Each number is 500 + 40 x the weight over its row's rms, rounded and kept within 0 to 999. Layers, rows and columns count from 0. Numbers have three digits each. The size before them is the row's rms in percent of the matrix's.

# layer 8 MLP up, 1536x384, rms 0.0777, rows 1485-1510, columns 256-383
102:486548478496514570506517548557437460487497519549506493520516534502500491505502459509578471495517523498531509480543473492478460471523493467481570531527462529469501501462523481412514592538447448525450498487501497498539472558393504455418525428514539521464541492521495460531453484449471542473489458476468502592513465421469536499525489433434487476571488436579462433425479459510563438518446
106:476492469489438511489503493522490592420549486562441532482658504530530503498514518475486491459540520472505494555474548558552530506430489536453590537506451469483478478488455519525448528445470511429516451577475510484498484524425474558475488483481494482483520514535546488527476526436521466499478476436512461535465507510525576446531450475464379566584527486482504549483407491540620442499549
100:547478511437451497561476559500489465511429528530529487517469511504429478521454524441506513487482520521491487401495515489507540447497460591569498500525482530505516473453450483441552519581536447480511477443509547536503493477466503575533521491493541450474535541520560487486533513527493481523546500467460471568562517522499563537437499547496466470496475514490484514425501458538449410508464
096:585521525520493451546502498461464498551359496504480507493463511519548546475465547538492504475552485630469552552524496520419546491439487521505513482472485565480499482467467482500457436516523544418473478506528563583527482542440423544479531510433566498518466523519519507496528458487526493472570569443478571482551535486538550491542560495524525502503499515516492491483529535469453464518483
090:480470535445479471505459500545422473521445444495457505548489532481483554484509421526525412534510501464533576489544537438535499533489516500488501519444468522484481634493518465533496483468453506473449434504475518549456479522453542488433522452556486481435495449564447529541521460479490478522494587513424486486470521460478565557550559526532515400525482575532578553513509476487534513495533
103:604483478463534479584556454536502457529506493493543517457481597541527541427484475461491447478486538495497482489514479429531502509487520463499512466551503519407507553515490447482557481500512465489485512428476408513493414500500491551555503578474514541473449491528480563481509454425508525510467441544446458585477488464532452536481490496491457494473506528508480558496435504543464533453469
102:473492489463484528483477434576499526462484456514471543478533579450461458569529558502456488559463495520492504437511451463506484551496523540433505518475514469451455460555449492518551404506517510544494495515484538464518500482503492584445519492460552466495541524515577485494481501474539434528497507516605477624508506515492466532518496473541520492519449591528521501515559431508432491531526
099:499448489507462492563571515566473529530443507544524428490518553587523467437509504427482457495467556510461556483587482521462411536467478510444486535580487479554480507511522450526514467530484481452535474523524529539541508468504525505484466545491532481506485459536507505514489533430549555557480466437525531461477475429418513536497466495443495500561550458497529488500491494467475459519502
105:418553508496419551580485543518516510469476488513451583480578463396505467599519527492433434508507536463501522499477467428496449510456556510549478543482493457572414554482477442502465473522480532493475454495467392418545514534544510450454526505476445525524442501448529564484499442573495514548545491478526526575520510446464416516508429483496492519475538468483562452501541557456531509574523
103:540503545475500539442486556528426507466427541489515509473518543538520466434466449492502460502504503465447558452546519507490448523474474520512552483512516514445505533485476487455541474518538418420493433478507533561520532542510533591501427502455564497435502541498544548580520489494531529511454562462510490485410466387439488518440503541420470479544453548582529479451529514432447465501452
099:472484437517489533461496552544466463582506502513501515531456492520559479492478436508499532496484540514457517533510516503488533535512545542428544534492547508498458559522470449569475530547491451470487457512499511511526488558471531482542501455488504585534482494466497462467509554459486497474493502577574520476453548464443508443543495431497542462537437490489489508476475482526526493514500
110:540522482382433531547501529560495508502540517528532583520474543500438518445503581446518490475506549613563544491541544505473534517448593590524452426494508510477456488472487482511564530485529512552505529545492444520490488488503517564482404503517533497495499483469540509541505512527502555520501460424536521516500519480568493480438442516557502541510439489481499522464490471512502536521537
099:563514458500511505457532544471456452496572461516461472508446440454523556454488541452544539451563512458463488496509487507500543558509552521528522502545550482473473448445488475518464539496462515501486462522450518530469471509509491531509452525473574404488449476452442507539527484478536443543470545505461528483519512545485458529503443481458523495577516533480455569499518573513504476574542
112:454548528481452454467507490492456434518499499487451480529535565509472529506558470425421505477513588452541570521518451525476577542519524451559467558542558502524503522515471464494483539436512567470564491480501475518559541546453532602598541525463542468504528474505485517581469482519557518499548527514468562485409524461541508502471500464430494473571546442515489533464522489506497543451487
114:519475478464544433485518465497460479482429545525449517532534463446490516501524521576495505503470557507509560564470482437467461513536463541511494504503447566499503510438460490537467501504453472484518468496475487547495459509489541474539489492504549458522537410500515470568501501537521508496401550469568545438470462453490535496449555435486496436556444562506591624438481545504425518506495
098:506444487466486483550505458508530568508484506523470513500498522502553521495483509468523513486541482479501546526555544505561451514428542518365514492577514481526531544543407434437539506508509455452490466527469485532538470485494547553512435506496438545544459502532477487492499522519423529507512509576547485469431466462518478485446406474478453491487529463569508513476453500544491471516471
105:502464499487489463454499545613461472587440525525495493432557508454467491559510476527446479472580477498560564549532560479469537490517514562499491473443442549475467506520502433528503529596517558457483494564489512432506518573460477458502472469542544468443493504476531543496501545520517449443577447505505528595472443476456483513471447496477517506483463465560516475455477506502500459529639
100:525511435430561556552516432469463481475460474549487533474563468510522497447452543475522442447532491494534521475457458458510503463509511508475562483541509457490416515454472480568431530504542487557524530571516483508504465517486458467526483440544464564561472484488434504494535488514582437454471483490451491448470491513495481567482491471420450528576543543532490478476481495577542508561486
107:471485494494472522526590582566492547478495492546503463517469501529455508506460518492464500435573449555492527575540476487487501520529496486464494592497476531449471530452506513548574485506465540503524480507475481545471520443548472525480498552495613541537539525514486516570503590437468504504527526591516462580483503486491563513521587563514500498491491518585566522514508541444464522596411
101:474574500492451536504521476487484510560458488523534558442526471448573514456455520471534531454615522522571569487591522554500465488480535540499493502565473513470475522503481416528629543553487538452491527451498480501499466468487531456498446448557543520482509491529463562464489473478487498575544589553487541524514483529483495531403495474535517496522543508475559521433541528561463537519501
099:472462483488514497448540468516564383438487452521449550553458433509492538431546527458531465432493451533433488538529506537506502517441470496497512582534481444506471535452518477459558471507507480568509479425440515501429620480475561574550487475505503601574555473486472524462506458521495538556598536512525494537472503505518475585469528503569511506520559470487573524551502499452495516597518
113:487572531541497490550536526522490551477456590532455508530559548472560545486486481534458503521559512506572480495514465434535503515485549562477498514517445465553466620542488485450525466556461551487572532497497528442562430486503546460482552517473461498459470496558532434522483463521485473522470494499447450483485456450485510542503439442497455521509500565557576549460472480548514529490457
106:526566469518504484520510476553502446509515436526442515431583463424550543500524492513494487448526529445535546476507580542434608514462441530480506499504567547454525466528492450523456493514552501504541503574414529483490484491530574522554555495518515490495510495538479482488508502475484500497409459498473520509508532511449482514520537435486531476484438513554520524480597463486436408487492
100:462540467499478514515477533485527452489562526522463533542519499508539417489544495434537591502538558495499591523567472419614563497536516481540421576510527499440527442518501513531523511510513489426511465465527435478464476548471514548485492472480488479581497483535469594468450522486536370507521483487427408544439474441477481470444501527507514532503462453498523492489431478502507523541533
105:478457492472516463534487504493514564494498429522487519584538518441487461476473441519462430494510510433586560512492488454522539498454486458507504537499460473457496473482484527496521458493476547419555503495463433487619553508505520553495551456490485480505367503486544528475561442555546532497572502441491606498504547457491461542515452494513421579491488499547516472448585556511463526488468
098:572494460496507433471509525493506469520494597517433473440511463530536490478543500548498476445481458501524504489500450509479584509503532510537560472482550498520452489492361465568531576444516502525522436496516527470524401519533505540499481497523554507493515504528461479548501553510492541447517468508457542471460481601528461556449481509489592458441475534464496451528455563546439510507496
# layer 8 MLP down (transposed), 1536x384, rms 0.0719, rows 1485-1509, columns 256-383
105:519568520429501472467389497505542518504593477468446540519578543467452578519497482506483477516518544432456541533464483497511462470533504403502475535554492502509547487494545564482486507476498562584461516504507491520507542494510498452511527449519456483495490513491467354512507510490500524563513463553539453503470461506536561485499541486540507527489478420393490606483538536445471513517480
108:481458518458570542460448461503510567482484492547451533495535444442476510579490451503513570496515460455501502525391491573541541537379466530536486503541444474537495522486492502531444494494459524443480483444467490547501532452446448460476435501547461426504523511541477455403496530498541528421525420456449516445423455503497537519537533462562442578539494510496497483601529482518504506547465
100:541444512467516560540449456533464502506512542444504609522483500454534465453484553558570500488489485527488519497536490481486451482525497499499415524512572525473595479446552503526500499576517554490547549498470496459485478453548569486446560460488397490455481471481457449503470522545530544524510431547473462488565490504500509441502505541549547425504518485515469518522502535502456502463554
097:500506465454510499474485511546461517580526517484506559474503553422527506539575523568463525544591503490452400486551520436558516531474470494463502468482567584599506503563512467491476556537552496562493487432529469484486461508541504506469492501496443434464490528501518487532475570537437542468423512466488504519537520419492475428539436541490507511424521491460488560520468534487579589495581
091:520508499467505552548498528543538491492471508492495575486497475460602508549494533553495542538550492471499566481506546546491538509516467485523501457464552511533538455544547517547539550425535485483486541476474496547547548557539515579488450479523513552492563457495529567454471463483531433501511519450512458569496557581510545399533514465513484530536465596539503430554525438443510503455522
103:455478470523511524439490507428575509517425519468537473472494480468586451545458469518495518567472444536490510482517405571565482497555475501548508501459521488465478438485487492460572430483467500431445467516476477516496439451445519519487527512588519529451528551476540493517455442489541416446507576424511563458491533546480564470556500443491517476515529514492516469586503454524537474527540
104:508511537481519521477463535514515511499453441469517488536519518502468520598563509466456471525479505490507503547499449533521540528512563527519490485510613510504446509508460508481549486523537508519492595437473449497520506560469482504529510436489532420547478521556515545494452469453482514440488452545476573515410516457465472507472436477572439558509489556417511505482511500538453532486534
102:573492517548542478539485497555553470501547497513576475517446473491469500538532497531537501483472528477435524560489461494468520565509496533512482480510524456473523479593540603454508485510441486465537505520497472519466484467502481440530438513567415539525505484469477449461476540453513435540514453510451488413476541461501516496510533475464459527543527500448513579560503564515523491513489
105:551534546523466493509464536568513436463458506468461528523495553531448445575539532515464508471567505467497520458507536456503521542498599525530473540527523531539543508446491525443460543453437475534440525523465509512515517511518489470483574432549546509480578442444494504430477536509476522491495481479473509531518531475503441536514415533487533532464479455540561476492441500446532509503496
105:499456525512392501488461485478516518502527461454477539474541455547562522528471494479482533540526529536539477515521427551495516596478426495546449527509457546480507509489560485491528509510476463492449503579539472498463466471471459516457566469536488377513541555469612508546564478554528453487516562519517454528572407472527542548465484525533388507481401527438445499459537398459477479505560
101:450405512473504561463553527504529524550539492478517505468527552433448522568560516555512493421498596500504471494536573508506495480464521476432502459454565461540480492581522466541561489505429542491553525488425501504442473452469433513502565440423529466467508486478605496510494554499468493486579530487571562501459495487565561534481442500529576492528499483476502483507536454446477548541578
109:515543519480464498472534490561550444529504453535480585472461529544595505449502528498544504568509419556483461445505493509479528490499470575523516509477574533539533529537435536471474479534493452552458454479512464479476549462531484535447477478581486585484492453420516574501437526488566546507412480495484500482503482515520593434522447546502494483516453583421499466568506492522500499442442
101:499527457543451517450492502517497465480472482483560400580510502494532460394474539517555558527502469524419497541492483447579539552529511520495557524512507439507534567470483525436454483494433562465560541494530453455499541478514589510483563548515520485448515480498463458455509530457424451444486485453580465482518510543492478466545472543484570500501449536526483496495522496506455532532460
113:421541499478499525487457518488493488503552499397504467549569542491511462507508505441519575498458570466490515512495409539491503504538522440551501495549527545558525488552497521461457459442506547462532522427541502551507497440526507538531549545501547535556575507491473454565447505489493492420508523538413491549513509501518383464532504498495471513555520460515466451457522507578445527489476
114:502499476469449492510490536525510475574489444528449541495495523541527525534445451553468592522516531535489525483416549515484485448581422508473429560437470532502524452431527568470521416448500479483517494465533516509391492566468517470510534541484456559535526469429589431490438501522475529450476537527505497413503478453578498465470478511532512477491471557465530455506514509509513488540515
101:475457481601542466551561448468446522477510529494502507413536543452433504525496535485458483532440542515534607515525459554349453486496484545461539533497532453578484521497454541493526531468479455485490404533554485470545576566489513528473581427507505590508506533481552531505488609564495443497497555485448431473477461493495471517518537500544455545504513554536409546525550428600466506489500
104:510488498542567419448475532549441537523431486497533539519508467505527553537451436552463410524502544419563587460453521467448462551485443468505471491507508500526487476485494483471513499533537468563449500489526506529487595507508443464506457555626447448520513444480549492425471506465451535511498488448457560551519461486498503535513447500475546492518491508506468514529525504507487482453476
105:479448521496498465550513558525508532487529465432494446507488506515526513461532505564485380569479524502462449434470501435476477487523531485473532471504544432504499467490469558561463471388542498483455517458524504512461589506460473474512503556513421440531459542480521504543499518466544487472503403464475462452475540496576429525491467443519507456502503564452530479490441504473545502484502
109:539480516493521514493474512591562529492574546499414585492417529548484507464494546523571470412568472521451493590510466438496565477506495499456502481435488516463532474522453477570542473493522489454520551542471494485516490520466509466507519462484500472625443475531458522473494470457468527533510454502491516513464501568498441471542551521518576432538553532468576466468498451451564570529480
106:420484510536532516416574554456483510478534546473468452458469477502455464519557462497484401497527477483510525522497505435539524537517529522572505410447599500499463491473518503513487550549476472447475546475518462486457477444528466440493502438499483502566530565593500485460500540490592486555549479514484534499484480479493545467471489495482517559520474452456480549523488519505535502482499
100:546453581467506471452544514564492499520490506474492537530444491596472493436505561551487499473591470452475431512565489419528513514475491461441559540489523531510487484456526555542600472490503495400536517511429513455499476479520557531563479480498498517463501511473522505511525489464505467500436459492495514570551517542550520479452545470493511501504517481474462539542438510539558495576528
114:517561548559541525515541511436466530433502556529435461509516555471537503461443572574481503460479486488546470458485477540501448440489518494494508531441462448523474464461491540475470515565537451474510482530540554499531482417479533505518504546475468463508451572561473435463470467520511503509543534543525452497486512534470495533572484512575479486571477434461525514420481494481490502479517
105:491503438444462538536500446525521451444494451566417496503449500487481514544479543497441512527452477390532530474527525517456529453522503430547444459467480467529495524463469528509418471481508467468421499494519455503485513470527555490565457525487576452539441584473464545501446463513542435506513419490495545514500499568486524503512559557420519509546503510515539523544561515475562467456567
092:480482487536525449516534443550447574521452476320546513534519505474442611470452520475482433456450447502519406490446509558433448482495488498512476461481462497521444510512475464506481490527486515568541518542499517473524524421485495459524484509513485558459475528484494410498576430498569640527479462487526600501511520541552487559571467512526544477486576512470506496468502528482504451473427
105:514479521526445454485464512481472461498547470492529505449622473404550459520467515526497572515526480498491463517542499465541635492442522566530496500457443462429500487540574506479527495505450518452467465504489594489416474552501507389501482569536495503511497503484499490513408465565525504439515450569430434554413468424465504496433484508504565574513527469530502442540511487511484472512521